From a checkpoint of a small transformer trained on Wikipedia: untied embeddings, 4303 steps.
Each number is 128 + 32 x the weight over the matrix's rms, rounded and kept within 0 to 255. Layers, rows and columns count from 0. Numbers have three digits each.

# layer 6 attention query, 256x128, rms 0.0772, rows 236-255, columns 64-127
104133147152155124177092136080120130131083161070176130163093171070111113194145166124193071107118107119106155124086134109132071129159179136185138169163147159103096122094170121161098175081136086
150192099157110140137110126131109142122140207114047161135120114164146159138136083136094170139166168131110140089070114204142145129125093142175082175151101161116184104151102137184123158130234155
094098098146119132131159162141146088162163108144160084097144194109165125155127146148072107093113080096146120159063160170159124135191127099129149136131137160124129151103122089146143112121140150
098127128174132094102110153078176119130090116152156093143094125136157117142212085160141109148164109144144105111203184058141146106121095094121087098101099157095106150108182123114182118061078154
140096147115176159110105204168146130162109105115121080185048138067077114168219119139173140193133117127121069170152089088197112120142153152134043110124148113081109063101175069092112114119167125
126211180128152114116098060169174130188089156163111203111116082179124112185177106142082175150143103104152095137127170147155138108140183168159095127165076153091137076115158113134144129146069170
121134108146131207151080129181191156144118106174139114070085137154100149074120115112143141163121129133154119148087106153085192151092135117106146174131167096150161074185132144126130065175136145
148189104176082083122141132166138100153107091122137147125156169099155049170060131112109060090169122153102141168144171113139099131114125191148169134117124148152115132091142093125043146103120083
127142175116116068083101096082111151113151104110079139101174161126073101091124117108169121135095187167101173096201149113104151132144132130124093115143153094054096135110105129136139137147088079
149128115137167158134136128089096146104095118120086100094181148153127135113130133080170130141178149099075140071120109118084115201133071037108110161102103136091103152136146159172097123117198116
189137107104095158121121160116127178071148117148188116151146163102133136116120114136097164151110156125105168124148163113125139138139115107088126105129114078096125115127110121132091115116070156
109117161120177171120103088180129150032154188102111135093147083121134191109107095108151068086087120175148091153105129184111131106106088099122124130130187148116147140147118138044175093072143182
111155130198085144095159101113200186125142170144130068097203158179155038131091194107123063141136096108129141135107137087096107119121138140144173113107118159071105092134125141145107143166117109
137156121065135111095191161115093125102201164145132060103119112156114096123062145083143027075086133168088153147141139134069093065133095127155144133120072196184126116112094111122125162128111147
089159096114117234096106139127185131148117090148088091131117108047120111091104178156189139134135105114112083145148100097124133112136163170073131109127170112135072176157070108078104166134119068
149111192103123143102145160111112124120121102095087141119158170121073120135120154111149093146099146162229148115169106120124153142139084122143147129111153168139142173102101135164197127112022075
128173121116178161111112164179071123091180145143072089103100096070148152082133128107096144170155173154170098118062113111070173124149125136134101135093148102134119169117065118148131119117104206
174174147115099136199132062124102171128141088117120145145135087143120083156158129147116121116122176105168167172078124080102123142132116113161172102118071135136137117123111130092162153082094143
113137107108194136132063100098084124118134124147065141108098124177112092143156036123098056108178146153133099140169085190131061136133149082130064151108104078116117152150142135162160152158133150
139107154112125158149120144083142145162133112139096076144045129102155151114171134081177055167185085138110146095113131105098125164114148084180113111147103188151123125113110062133142140177093145